{
  "intermediate_size": 704,
  "vocab_size": 2397,
  "rope_theta": 1000000.0,
  "qk_norm": false,
  "optimizer": "muon_variant",
  "learning_rate": 0.00236,
  "lr_mult_o": 4.0,
  "final_lr_fraction": 0.1,
  "batch_tokens": 32768,
  "max_seq_len": 1024,
  "train_tokens": 170900000
}
Each number is 128 + 24 x the weight over the matrix's rms, rounded and kept within 0 to 255. Layers, rows and columns count from 0.

# layer 6 MLP down, 256x704, rms 0.0736, rows 32-109, columns 0-87
[[155  98 106 174  88 161 107 186  96 134 246 126 193 148 110 126 148 105 159 146 127 106 149 156 137 150 109 146 107 159  58 107 123 159 148 201 131 110 164 101 134 144  95 139 104  91 136  88 129 143 139 147 129 144  97 103 102 115  95  95  91 148 152 151 122 155 160  90 109 121 124 170 119 117 108 119 153  96 145  85 102 144 148 105 125  99 145 111]
 [176 173 111 118 152 156 113 122 117 118 150 102 191 142  89 122 127 165 106 160 120 116 137 103 113 145 137 130 103 117 137 151 116 112  98 141 123 162 127 134 142 122 124 126  86 137 157 160 161 119 131 100 146 149 137 191 140 156  79 117 184 153 121 125 120 162 131  95 130  97  93 130 117 118 162  61 149 139 112 108 129 128 126 144 142 125 142 144]
 [127 138 114 107 142 157 116 153 102 169 129 108 148 137 105 135 151  91  87  97 126  98 110 134 140 154 103 172 108 161 106 132 114 101 117 128 125 134  94  75 114 124 150 155 152 181  84 130 107 142 110 100 147 146 125 193 134 145 152 104 158 125 151 151 109 114 104 104  91 137 165 128 134 159 124 161 142 119  92  84 132  54 131 130 149 111  82 115]
 [152 130 158 148 142 112 143  77  93 128 113  73 106 148  92 160 133 128 162 116 137 126 107 110 164 142 125 136 123 128 138 107 105 119 133 104 127 158 121  86 106 140  91 132 148  98  83 111 133  81 161 116 103  82  98 138 106 139 157 184 130 140 143 130 131 132 130 117 116 130 138  83 151  97 115 136 112 150 176  85 123 146 103 119 111 117  96 110]
 [134 111 115 160 108 116 138 145 133 137  95 139  88 144 126 176  98 112 111 143 114 124 173 161 127 143 170 118 119 112 114 120 165 156 119 143 104 113  97 101 106 129 112 173 158 133 130 160 108 126  95 117 151 130 136 136 116 114 119  95 106 152 156 138 126  89 138 136 120 108 116 116 146  76 140 114 146 128 135 157 123 183 121  97 148 106 119 117]
 [175 135 154  97 121 105 136 186 147 147 135 138 141 124 106  94 147 114 119 198 161 143 148 123 133  84 116 111  99 123 154 129 149 155 148 126 108 146 134 110 135 128 125 106 162 107 139 142 136 104 146 114  95 146 122 105  91 111  90 136 172  83 114 135 160  69 114 134  92 106 145 154 134 146 134 127 119  94 141 131  94 122 110  89 123 150 114 126]
 [160  99 110 106 123 117  99 129 145  77 153 101 103 148 132 126 142 170  99 121  96 142 145 108 119  88 101 102 144  98 111 120 124 154 105 110 116 138 149 173 124 141 114 136 104 118 106 149 155 142 103 120 104 105 100 135 117 142 132 149 139 154 135 141 136 147 135 150 150 110 135 145 112 156 121 164 114 100 121 157 152 133 126 114  85 124 127  98]
 [ 99 135  98  97 143 150 195 110 101 121 130 123 134 169 139 157 139 142 111 126 110 146 147 125 114 116 112 133 132 158 189 171 142 117 126 136 142 121 115  81 126 142 133 150 114 112 130 137 150 144 120 154  92 149 122 124 131 120 103 122 117 115  89  73 174 175 111 133 134 141 137 112 134 112 107 150 125 156  98 128 134 120 161 137 124 158 117 109]
 [150 158 103 141 149 113 137 138 147 139 150 132 142 135 128 134  77  98 126 140 122 152 116 144 147 109 176 153 132 128 165 115 133 166 115 119 114 125 104 130  96 114 121 143 146 145 110 100 142 140  81 122 100  95 164 111 150 116 112 114 105 101 124 155 179 109 170 128  66 136 137 182 145 105  92 125  94 120 115 140  99 132  94 110  87 139 115 127]
 [125 163 111 151 121 120 128 145 124 123 161  79 136 144  94  82 147 100 119 110  85 129 145 130 140  79 124 141  97 121 133 126 122 181 139 126 128 154  98 102 135 137 136 125 111 107  88 112 154 149 128 141 170 119 152 112 133 137 145 160 147 146 152  97 111 119 157 129 144 155  86 141 136 125 137 187 102 144 130 135 141 132 162 159 126 138 156 122]
 [119 133 134 147 118 142 164  96 134 133 144 128 124 106 125 139  87 152  89 132 176 148 135 146 118  99 102 131 131 105 178 147 131 109 127 146 147 151 107 108 155 133 164 106 131 124  95 125 142 125 113 195 118  90 117  95 134 128 138 150 116 173 121 177 113 176 119 127 161 130 118 126 159  98 121 121  93 133 124 126 124 103 141 124 138 175 169 150]
 [132 148 141 137 105 116 145 103 118 179 133  78 106  93 153 105 162 133 114 123 168 139 136  69 124 165 142 110 114  93 123 131 160 149 126 171 103  89 156 128 152 139 143 104 122 147 171 106 131 122 136 111 124 150 153 137 110  93 134 118 162 128 101 121 124  95 133 106  81 140 103  89 137 167 160 110 183 157 146 162 140 132 182 116 151 113 130 147]
 [129 106 134 153  93 103 114 137 152  76 107 106 131 127 133 131 142 116  95 146  86  88 119 144 179 113 140 132 137 111 131 133 159 138 129 166 104 115 138 101 156 167 134 177 135 124 183 136 143 113 129 140 114 147 132 148 111 155 133 106 131 185 144  61  74  98 133 132  78 116 134  81 121 130 151 134 111 127 116 145  98 124 144 131 132 119  84 175]
 [147 129 125 139 110 121 127 141  92 126 142 141 134 165 164 124 119 107 158 140 160 149 118 146  64  95 125 146 135 151 142 169  99 152 118 135 171 176 153  83 114 170  96 135 119 142  95 138 116 161 129 126 151 106 114 100  92  96 133  84 163  99 179  96 130 137 151 134 130 144 143 144 166 137 178 127  99 123 159  78 115 122 120 135 188 109 165 112]
 [122 109 149 126 130 105 132 104 154 144 111 151 116 103 122 140 176 106 132 148 129 104 129 103 112 113 120 124 135 150 124 135 111 141 166  87 131 106 104 129 102 110 121  91 161 104 132 126 158 144 115 126  83  90 155 133 120 117 109 157  75  96 151  92 103 128 136 136 103 131 118 156  74 125 131 122 103 102  80 190 141 123 154 132 141 142 108 115]
 [ 80  88 110 148 100 106 148 201 121 147 158 144 165 146 137 106 164 130 179 159 118 143 166 147 195 146  75 160 131 131 147  83 118 123 101 199 119 116 169 150 123  76 125 119 165 125 133 147 176 130  98 170 144  94  44 165 178 144 106 123 120 104 104 130 142 143  90  65 130 112 117 204 151 133 131 138 146 159  97  52 123 120  83 189 125 126 104  98]
 [153 160 119 144 113 123 100 183 107 119 116 139  91 121 138 163 130 119 124 128 121 147 123 130 134 123 145 141 153 159 103 121 100  95 126 113 110 115 108 152  91  79 130 123 108  95 153 104 113 140 106 132 143 116 140 104 126 151 154 138 120 128 127 109 117 164 152 135 109 144 137 160  99 179 162 117 129  93 126 160 167 149 128 104 159 152 100 111]
 [155 131 118 157 214 146  96 140  87 171 141 112  95  99 166 151 123 110  85 118 139 116  86 133 153 116 150 128 131 130 108 105 176 148 101 156 122 111 152 116  96 159  97 104 135 153 126 102 143 129 177 146  83  71  94 133 126 161 184 104 113 119 132 147 168 103 134 154 140 135 135 124 128 138 102 134 143 110 160 161 128 166  88  96 130 125 118 148]
 [118 129  99  96 164 133 143 123 141 119 140 134 118 113 164 191 167 147 150 178 173 148 151 112 170  98 135 126 176 160 134 108 119 139 160 134 149 122 133 149 125 127 140 165 112  94 141 116  93 104 121 131 115 144 125 159 141 157 115 161  73 104 109  95 137 142 107 128 121 115 173 130 119 183 139 118 100  72 147  88 159 121 133  68 117 122  72 139]
 [134 107 114 133 121 151 123  93 118 156 175  57 155 124 118  79 153 138  98 127 156  94 103 155 121 145 113 132 122 137 101 137 127 139 107  97 124 135 130 146 105 109 158 120 119 141 128 162 150 167 115 144 118 155 147 138 121 123 134 173 127 120 143 150 139 152 108 117 157 106 174 112 178 177 143 122 131 164 132 125 141 167 122 129 111 129 118 141]
 [116 125 134 149 151 107 121 184  97 115  88 130 127 107 151 103 140 127 162 126 112 141 118 152 165 117 145 131 127  89 135 137 115 141 150  98 155 130 126 144 102 120  82 131 156 136 148 127  85 118 103 116 140 136 137 120  99  65 181 135 114 101  97 116 126  97 146 118 127  89 150  81 135 145 130 131 120 140 167 150 102 146 117 142 126 115 148 125]
 [149 138 114 140 111 110 125 112  93 133  94  97 142 134 168  80  96 147 169 134 142 138  81 118 108  96 151 130 148 105 100 140 158 137 127 152 124 132  90 156  75 110  99 133 141 138 120 143 162 159 103 165 108 121 124  92  72  95 141 137 118 116 134 145 135 137 129 133 156 133 138 100 123 100 201  86 126 102 150 109 147 130 174  94 154  79 134 115]
 [159 120 121 117  84 105  67 114 137 154 126 144 142 167 150 122  90 146 126 142 161 133 131 146  97 149 137  93 123  84  94 126  78 102 135 134 129 144 134 118 148 132 142 108 119 115 139 143 162 119 123 129 141 126 115 188 147 107 116 119 108 167 152 131 149  86 148  87 150 140 149 148 106 192 110 167 146 137 128 174 140 141  98 152 141 159 155 167]
 [117  79 128 139 169 107 147 161 120 141 140 139 104 150 147 110 124  99 132 101  81  96 146 137 113 104 139 130 131 157 115 106 133 140  88  80 130 147 124 102 146 117 104 124 182 165 133 119 143 144 147 133  96 159  97 127 138 118 138 137 134 119 172 130  81 148 133 107 163 105 171 167 136 150 150 153 140 113 170 163 114 137 132 101  86 138  96 102]
 [125 117 147 126  97 138  97  89 115 139 104 127 128 141 142 159  73 158 124 151 140 110 137 101 122 158  84 137 132  89 156  99 115 161  89 129 110 148 102 124 146 132 116 140 141 150  84 119 113 117 134 130 101 133 130 172  82 137 107 126 118 161 101 117 127 105 108 142 124 125 120 168 135  84 138 114 132 124 136 118 157 133 136 129 124 141  99 145]
 [111 142 127 108 141 150 161 124 108 151 127 163  91  96 160 108 159 111 110 122 113  97 123 146 103 173 157 133 138 119 158  78 100 114 154 135 166 130 100 128  87 125 147 107 139 123 126 177 117 110  47 126  98 117 129 111  95 124 118 133 136 132 151 152  83  98 105 169 131 133 132 111 118 126 132 142 157 106  98 116 149  98 183 128 161 126 156 130]
 [126 102 148  90 139 146  83 155  92 172 146 119 165  60 151 144 129 155 104 154 165 121 161 141 162 113 118 100 132 176 100 166 124 110 104 186 126 122 120 140 123 123 143 169 134 140 159 114 127 151 123 104 139 112 185 120 118 142 125 170 137 109 113  95 103 146 109 112  99 129 121 110 102  95 166 125 137 138 120 116  87 136 104 115 115 181 125 160]
 [ 70  96 149  88 122 171 177 123 139 153 130 147 158 193 121  95  86 173  79 146 110 131 168 139 126 142 120 111 123 166 123 114 103 153 114 144 124 129 120 132 139  92 123 141 147 152 127 127 120 145 135  98 133 107  88 123 165 110 126 125 101 137 131 135 128 127  99 147 150 148  96 130 136 127 144 106  89 127 143 138 118 161 137 156 162 129 185  86]
 [104 104 138  86 134  92 144 134 100 128 146 125 108 122 163 140  94 123 160  98 115 128 110 126  89 113 140 130 139  85  94 145 120 140 123 160 119 179 124 113  77 140 129 153  90 109 130 114 146 129 126 181 123 130 135 109 146 142 152 148 131 132 109  90  98 125 111 152 118 140 152 154 110 129 134  78 120 144 125 138 140 170 142 100 131 160 179 121]
 [128 147 112 134 137 154 143 134 160 160  79 147 137 104 118  75 124 147 146 142 183 148  86 117 170 132 136 132 134 130 138 127 180 141  64 172  99 128 127 125 117 102 164 117 131 135 135  99 130 116  83 132 110 156 107 136 117 115 105 164 117 113 122  98 114 136 117 130 132 136  77 117 154 128 130 143 137 135  91 140 128 120 165 133 107 113 127 100]
 [157 152 155 152 163 138 108  94 106 105 133 141 169 142 103 124 118 123 170 114 122 117 120 133 136 129 157 128 117 120 133 130 139  97 116 116 133  73  91 128 154 152  93 154 156 148 159 159 124 173 100 155  98 139  98 158 105 140 125 127  78 139 119 104 146 147 128  88 100 139 155 157 158  97 152 133 137 149 130 133 153 140 130 162 180 149 120 124]
 [138 149 135 134 132 102 138  98  95 151  84 125 139 153 131 114 151 123 189 109  96 119 137 140 165 137 120 112 144 131 127 169 203 158 195 101 130 145 159 129 155 119 126 127 111 179 122 123 135  82 124  78  98 137 165 103  74 125 102 176 175 136 118 157  72 116 180 143  99 121 190 101 116 101 150 107 109 169 123 194 103 101 141 128 139 150  80 184]
 [ 87 136 133 163 173 120 121 116 157 147 161 122 125 123 150  81 140 133 166 112 110 162 112 128 122 156 123 125 161 110 102 113 137 124 104 143 176 100 136 160 146 161 121 109  84 139 158 136 101 133 108 176 126 133 112 106 106  89  64 110 100 110 131 184 165 138 101 151  93  99 104 128 105 156 124 162 127 134 103 143 111 134 151 110 120 168 160 119]
 [121 113 141 127 145 112 118 117 109 129 206 161 121 135 113 117 137  94 103 153 146 126 107 119 131  97  98  97 149 112 114  88 138 123 158 134 135  83 137 101 105 144 158 110 149  75 139 192 100 134 167 113 152 141 121 167 164 125 113 123 133  98  99 153 136 129 143  94 135 135  99  95 153 127 115 142 131 120 137 125  98 117 129 122 135 142 137 132]
 [134 123 127 163 120 164 115 147 144 113 115 132 118 119 121 168 126  92 155 127 116 160 152 116 122 117  97 145 109 150 115 141 120  86 136 198 170 105 113 144 122 115 181 132 128 114  86 154 143 139 102 124 120 126 151 126 109 137 115  60 110 133 155 151 101 114  96 134 141 167 152 175 166 120 149 169 107 104 131 125 151 115 111 135 130 101 129 108]
 [138 128 138 155 132 119 139 127 151 117 145 105 145 134 158 171 129 182 131 174 104 121 126  84 135 150 167 157 101 119 123 155 145 127  69  49 118 153 154 139 131 108  95 122 117 133 184 112 116 162 121 144 152 121 143  82 141 106 155 123 134 104 125 118 144 135 140 133 102 121  99 126 113 132 120 155 126 127 135 105 131 157 145 133 150 119 156 130]
 [127 102 152 138  93  79 162 129 117  88 145 145 125 150 121  99 125 114 105  80 118 129 118 111 106 142 130 129 117 133 129 189 123 151 108 109 113 102 136 158 108  83 132 171  97 133 101 113 141 160 124  91  97 154 117 144 108 123 121 113 132 147 149  78 104 141 127 115 142 139 119 128 111 142 153 128  93 120 184 138 113  82 108 111  84 138 100 144]
 [142 146 131 117 100 112 188 115  90 152  72 158 162 103 158 141 145  92 123 127 186 163 100 106  96 132 156 115 167  95 103 136 136 137 126 115 101 142 131 144 135  88 140 145 190 116 154 152 151 158 108 122 173 120 118 149 130  83 125 134 105 149 133 133 125 100 128 141 129 106  89 157 118 144 158 127 140 135 142 128 148 138 140 108  77 134 125 123]
 [158 150 131 142 160 132 142 127 112 115 131 117 130 112 136 157 129 134 129 100 132 153 148  94 179 153 119 178 142 107 150 145 144 189 116 125 111 129  82  85 174 128 118 159 141  97  81 101 132 141 135 161 103 123 197 133  91 140 142 139 121 135 124 145 160 169 138 120 105 133 106 162 125 144 119 124 141 100 126 108 111 146 129 145 153 123 120 125]
 [133 112 120 122 137 119 146 133 158 103 165 135 166 114 125 118 145 106 131 149 157 115 138 121 119 128 133 133 142 141 143 102  92 174 114 155  64 117 128 112 152 100 145 100 115 182 173 107 160  96 157 115  82 154 140 140 124 129 122 152 106 135 122 160 111 157  92 123  92 118 157  89 122 120 165 164 145 118  89  84 164 100 139  80  96 110  99 168]
 [102 101  90 140 121 111 138  96 135 117 123 126 131  70 189 130 158 133 165 102 123 124 167  98  84 156 163  87 119  72 118 109 110 142 153 106 138 115 118 114 114  91  60  92 134 135 122 146 150 143 125 104 128 119 119 150  92 134 142 121 146 117 114 137 124 103 133 130 168 111 109 173 122 106 127  75 138 146  82 131 131  86 124 114 104 170 129 110]
 [114 149 137 117 117 122 149 119  97 126  68  91 115 135 118 125 162 146 121 112 132 141 144 166 151 140 143 163 101 150 176 149 163  99 102 125 176 135 104 140 130 128  94 125 145  86 141 102 184 127 103 134 119  91 117 165  92  94 130 108 150 114 103 130 115 109 129 149  96 117 120 151 121 136 118  84 137 128  95 118 132 187 152 117 146 127 140 128]
 [ 94 121 142 108 123 115  98 155 174 117 144 132 115 146 139  98 118 106 152  83 136  81 129 125 147 162 138 115 139 145 111 148 113  57 137 133 145 140 138  77 139 103 123 112  83 175 132 136 146 123 160  93 132 114 146 142 132 149 161 146 152 126 159 126 124 121 132 149 130 124 119 105 156 131 127 140 113 146 152 155 101 120 108  73 170  96  88 148]
 [175 121 104 180 181 108 138  94 134 197 127 134  99 119  99 123 129 147 128 165 140 134  91 149 126 108 108 103  86  95 137 150 143 125 132 159 121 138 161 130  88 173 119 135 161 135 150 108 148 113 140  95 131 110 117 119 115 132 102  94 115 121 151 119 123 146 131 128 148 173 178 164 134 115 143 158  98  99 151 135 172  98 179 158 148 116 124 159]
 [101 162 141  97 155 154 146 174 123 108 120 118 153  91  92 142 152 132 122 165 143 112 138 136 133 154 121 136 123 128  89 147 119 130 107 128 143  78 113 128 186 103 143 155  92 105 129 146 145 136 133 164 155 149 121 141 175 158  99 113 154 128 139 130 110 130 144 113 112 180 130 158 126  80  59 186  99 114 148 171 132 125 128 136 169 148 161 137]
 [162 167 128  90 140 117  96 141 143 177 155 128 122 160 122 175 143  85 143 109 100 158 116 141 136 136 116 151 120  99 156 159  97 105 177 138 143 114 166 101 130 146 121 123 124 155 162 103  86 118 151 117 111 121 116 121 132 134 127 141 145  95 140 129 127 177 117 118 152 120  81 101 106 152 111  93 132 138 148  72 113  88 151 149 126 130 151  85]
 [163 122 118 166 117 183 101 101 126 102  93 136 119 147 163 134 108 165  90  95 129 123 139 102 130  95 124 165 105 154 108 156 120 109  95  71 129 132 158  90 126 170  98 137 141 162 151 107 153 131  93 160 143 131 156 170 115  85 114 111 109 125 143 119 109 119 123 137 106 132 149 118 123 146 122 124 157  80 101 110 153 146 142 132 110 139 141 170]
 [ 91 133 126  93 134 139 106 121 111 144 120 159 158 138 140 112  75 126 123 116  98  84 121 132 127 116 128 134 136 127 125 108 136 118 188 156 112 142  88 122 171 170 142 132 148 129 146 137 168 132 119  99 113 136 141 170 147 130 127 152 176 129 114 133 153 145  66 167 137 111  99 147 132 136 151 143  96 182 103 104 140 120 101 150 108 111 189 132]
 [147 140 135 131 145 139 116 118  84 162 104  90  98 134 127 128 126 126 145 133 110  95 182 173 168 100 134 123  94 153 134 120 110 102 137 187 142 108 126 145 115 166 140 129 158 132 146 138 176 120 136 113 104 130 109 108 104  84 113 128  80 105 127 145 109 163 118 111 124 113  80 141 117  81 114 133 167 140 129 104 126 117 129 135 129 121 117 125]
 [110 137 164 140 146 107 147 131 129 116  91 152 132 153 131 117 122 135 183 118 117 135 104 109 116 129 107 120 125 134  73 127 131 120 133 109 127 126 147 144 134 154 102  99 110 156 104 164 166 134 118  71 166 104 152  98 143 131 132 122 119 133 138 101  91 116 144 108 149  91 105 104 139 127 188 118 144 126 132 116 136 134 144 101 105 120  95 167]
 [118 116 127 165 139 177  99 146 153 125 115 168 168 114  87 181 122 167 126 112 123 132 143 142 139 119 115 153 117 147 144 118 129 145 120 134 131 129 116 102 105 155 117 156 142 118 165  78 138  96 125 158 158 119 129 120 111  67 154 118 112 147  93 173 133 146 128  79 114 125 108 147  83 163 134 133 160 155 104 123 104  73 120  84 114 136 126 176]
 [170  67 105 162 158 113 136 144 137 122  98  88 138  97 138  68 165 156 129 118 117 129 127 102 164 143 146 142 140 143 132 147 147 170  79 115 136 114 116 140 159 128 149 136 119 147 128 137 157 141 154 115  95 122  97 127 129 133 134 110 114 138 119 157 153 134 115 125 138 125 141 112 111 142 116 139 135 114 144 150 116 149 114 130  89 148 108 125]
 [137 146 164 157 126 113 141 150 107  95 174 125 126  96 157 154 130 105  77 108 108 152  91 150 174 134 163 101 132 144 127 140  88 160 112 102 105 143 136 155 164 106 153 165 129  98  95 146 127 153 105 152 137 105 102 168 145 137  99 127 147 139 151 109 143 118 160 128 120 115  87 128 105 120 138 150 148 146 122 118  97  95 131 124 159 103 144 109]
 [129 115 158 154 147 128 141 159  67 140 136 101 111 137 117 102 126 149 103 108 132  75 148 130 124 134 149 154  90 147 148 109 148 106 116 124 154 155 120 161 106 122 116 112 122 105 149 134 120 199 150 164 106 152 123 124 130  82 131 118 155  97 154 134 119 102 130 127 116 130 149 143 158  72 112  97  96 113 105 113 148 164 118 152  91 145 107 160]
 [135 131 136 148  87 176 131 145 108 148 141 121 134 164 127 138 114 136 107 109  83 188 102 100 123 130  82 105 110 174 172  97 132 128 150  97 157  80 144 140 154 132 110 103 172  98 154 121 155 142  93  93 124 108 124 149 149 134 113 116 136  71 129 125 152 152 109 177 116  99  77 125 184 126 126 123 158  83 109 137 154 102 119 139 146 152 113 135]
 [131 101 119  84 143 127 165 145 110 106 107 122 150 134 135 111  88 106  79 109 118 149 147 121 148 151 163 118 170 143 125 139 129 119 152 110 120  89  98 112 146 134 119 149 115 118 118 134  98 137 118 108 116 138 163 130 145  93 121 113 171 174 113 121 161 135 130  75 127 109 180 128 147 108 180 130 115 147 135 124 109 112 149  98 102  85 114 173]
 [167 118 139 107 141  96 147 102 150 132 131 144  99 108 101 171 124 134 135 137 163 172 127 141 113 114 106  98 191  85  70 144 135 111 146 146 100 144 123 116 137 116 134 144 136 148 163 136 108 129 159 163 136 125 159 109 155  74  85 103 140 134 119 131 117 120 137 147 100 131 151 107 145  92 121 158 101  82 122 127 163 125 123 126 125 149 120 114]
 [125 129 148 153 133 143 119 109 110 143 154 150 159 149 104 116 109 111 127 108 147 119 154 113 164 180 114 124 144 127  99 119 106 136 168 120  92  95 156  95 122 103 129  94 143 131 152 152 148 109 158 117 127 103 102 110 151 130 135 102 159 147 167 157 110 175 147 141 130 152 120 114 130 128 107 111 121 126 146 118 160 138 144 110 112 127 138 140]
 [170 168 133 159 107 124 113 164 140 150 145 135 140 154 124 137 114 155 181 114 145 100 123 121 162  77 177 185 127 143 123 118 118 126 108 144 103 130 112 136 130 157 111 137 142 138 123 108 131 115 126 129 153 117  99 121 141 164 125 104 146  67 101 123 131 133 141 116 123 109 146  90 141 142  91 124  96 151 141  96 104 130 150 151  94  97  50 120]
 [147 133 161 158 125  90 130  85  85 163 161 136 145 148  86 158 117 113 101 102  98 132  83 106 125 124 127 126  95 169 162 107 108 129 109 134 129 139 153 132 134 131  97 135 156 113 150 131 134 100 147 137 119 163 108 115 141  69 153 145 130 122 121 137 158 184 136  74 115 147 134 125  96 146 114 134 148 105 138 165 144 151 187 114  93 148 169 123]
 [109 142 134 123 144 159 147 126 130 109 101  79  89 101 147 132 139 117 117 119 102 131  79 122 153 137 156 131 176 146 152 121  91 169 128 135 125 184 143 110 134 148 120  93  98 116 100 115 132 120 126 147 100 137 102 120 158 148 122 146 134 123 148 170 123 107 123 119 141 125 155 126 148 125 157 146 158 116 124 145 115 132 141  83 157 178 151 192]
 [ 91 114 130 172  94 103 138 167 115 127 101 184  98 126 141 126 144 137 122 125 112 140 130 123 119 107 166 179 129 104 130 105 156 157 142 115 158 125 106  63 103 115 125 131  99 100  96 157 126 131 136 128 148 119 161 100 134  91 139 161  94 142 159 144 143 118 125 123 147 140 132 140 132 139 143 127 113 101 123 122 147 129 159 133 185 132 118 100]
 [171 101 163 178 104 115  94 119 126 127 146  86 115 133 100 164 137  87 154 179 150 149 153 171 152 152 160 126  85  94 120 132 171 133 135 167  75 148 150 105 111 110 109 154 146 138 142 123 143 133 144 153 108 124 131 107 128 130 131 159 124 104  59  99  80 134 141 118 142 129 155 140 103 100 145 109 138 113 116 117 136 159 140 146 179  91 112 143]
 [153 129 173  87  99 133  83 167 126 122 113 170 167 145 116 151 143 127 121 151 133 104 121 150 131 111 155 154 103 170 109 137 138 138 151 157 121 173 133  93 133 177  76 135 110 119 117 110 157 146 127 104  93 123 111 108 164 115 109 115 167 115 116 120 121 120 165 135 158 138 122 105  66 128 115 103 121 117  77 166 107  93 151 109 154 125 173  98]
 [180 105 171 147 107 163 122 119 114 111 110 142 127 137 131 107 120 149 169 106 137  95 111 126 121 124 140 139 148 144 120 108 119 128 118 131  96 107 104 107 100 116  93 142 123 124  96 117 106 107 101 182 101 115 125  91 115 121 126 151 138 143 127 104 113 153 134  98 100 134 140 137 108 167 146  87 161 114 156 117 102 119 141 166 127 132 163  83]
 [127 160 114 112 137 125  88 159 119 159 113 140 128 121 139 151  95 128 121 101 146  87 170 134 101 139 151 145 137  85 133 125 104  98 125 125 132 128 136 140 169 131 145 115 112 173  79 109 112 147 132 168 131 144 144 112 180 119 128 176 117 125 118 134 120 119 154 136 127 148 104 127 119 118 152 144 113 123 121  76 135 105 105 135  87 158 126 140]
 [117 121 101 124 116 143 150 108 144 127 121 126 148 133 140 118 114 153 154 112 167 163 160 128 123 187 136 101  96 118 101 120  61 106 121 144 101 130  97 113 142  90 124 163 210 146 126 148  93 121 153 106 131 137 121 108 131 153 125 183 131 151 115 128 120 128 117 132 117 163 107 172 133 135 152 142  68  99 113 114 106  96  92 128 141 132 123 106]
 [137  85 172 143  95 132 107 119 115 112 135 141 126 141 161 109 120 120 118 121 144 112 134 115 148 155 137 197 123 166 166 101  67 165 136 100 152 126 137 130 168 107 127 124 144 142 130 168  82 135  89 142 185 156 130  95 149 137 135 145  93 120 126 138 140 134 135 140 112 156 107 126 126 132 106 106 115 119  87 178 142 160 120 152 122 142 102  65]
 [100 137 192 113 144 144 116 119 127 126 160 127 148 167 132 133 156 111 124 131 142 143 155 106 163 169 179 121 145 154 103 112 130 126 145  91 140 136 121 115 135 118 107 136 143 120 142 148 149 151 109 122 131 184 135 146 109 164 104 126 136 117  83 123 155 127 104  98 118 147 132 112 137 168 123 138 138 175 155 153 164 132 152 134  89 170 144 123]
 [160 171  92  82 108 121 160 146 165 136 118 168 130 105 136 123  90 139 154 116 127 144 119 103 110 109 153 120 128  96 134 105  79 142 102 141 119 150 113 130 151 138 139 130 164 142  91 104 101 181 146 144 127 126 106 158 120 132 136  99 139 176  79 131 147 111  92 123  91 101 108 142 108 156 146 104 102 151 135 140 129 135  99 118 145 113 124 115]
 [126 121  85 103 168 147 114 152 100 105 159 164 111 167 116 180 169  92 118 130 121 103 140 110 147 149 112 137 101 124 154  75 115 116 123 147 126 103 158 101 148 148 147 122 101 129 137 126 122 146 166 105 106 143 128 136 139 133 151 168 135 107 178 171 108 140 112 133 100 127  82 126 152 163 143 130  93 105 147 131 138 120  99  77 104 147 131 117]
 [167 177 103 122 119 108  73 110 132 134 152 124 160  83 125 140 127 139 105 176 162 153 142 137 117  77 123 151 105 142 119 166 110 104 157 160 140 117 152 163  55 131 139 137 146 139 111  97 155 122 159 133  82 125  95 125 158 113 115 151 140 133 122 117 135 146 112 128 191 102 124 141 154 138 145 140 130 106 173 120  81 128 106 122 124  92 138  98]
 [131 108 109 127 134  99 114 124 137  84 148 155 153 121 129 121 111 161 137 163 127 134 158 145 126 144  92 118 153 133 119 155 109 144 108  87 152 123 150 127  93  93 132  88 101 117  98 167 130 118 134 137 137 114 110 146 110 120 102 139 194 139 123 148 144 120 131 146  89 136 143 115 115 132 145 161 119 110 143  95 125 108 106 110  91 114 156 161]
 [110 141 118 134 136 123 120 120 131 151 104 107 100 125 134  77 126 167 143  82 108 115 156  90  80 107 110 135 120 135 150  97 165 137 102 163 122 138 149 135 101 122  94 126 122 122 118 136 112 104 156 145 133  86 107 142 152 131 125 181 101  97 118 202 137 150 168 166 169 168 161 132 110 159 166 144 126 106  93 109  89 121 148 129 135 133 155  94]
 [137 102 162 103 130 146  69  91 123 156 150 138 116  79 110 145 112 164 141 120 124 158 128 121  95 143 128 129 144  74 147 141 147  97 130 127  96 143 123  92  96 100 118 123 165 113 127 126 145 123 138 114 111  90 158 129 132 114  96 146 137 109 123 139 140 120 117 113  95 134 146 111 109 156 134 159 114 138  98  80 143 154 125 136 125 147  98 106]
 [114 169 138 134 117 123 135 154 125 135 133 124  99  97 170  84 118 121 128 134 131 133 120 107 152 124 162 137 108 179 130 136  93 147 111 115 127 133 102 138 100 146 135 148 167 125 105 117 120 137 130 114 109 146 140 177 137 124 133 114 171 120 123 124  83 152 127 142 143 131 159 128 147 108 159  56 156 130 107 128 143 138 120  78 166 166 147 110]
 [103 113 102 157 113 104 103 146  95 159 158 162 151 116 167 145 174 126 108 148 122 127 143 140 102 143 145 113 124 144 128 110 116 121 152 126 107 139 109 178 113 111 167  96 127 114 148 105 112 177 108 143  90 130 123 136 140  93 139 146 131 183 142 162 123 104 157 128 135 114 112 105 113  88 167  92 114 121 101 123 134 112 108 120 134 109 144 129]
 [114 154 135 103 142 154  87 126 127 153 146  99 121 103 105 123 154 105  73 119 153 134  93 131 127 137 110 148 104 110 110 174 105 143 125  79  91 137 107 110  54 127 101 109 136 127 145  96 148 158 112 132 125 119 128 159 142 120 146  68 111  87 118 132 146 136 108 115 146  77 127 126 136 147 132 105 105 140 115 132 117 116  89  75 128 134 160 118]]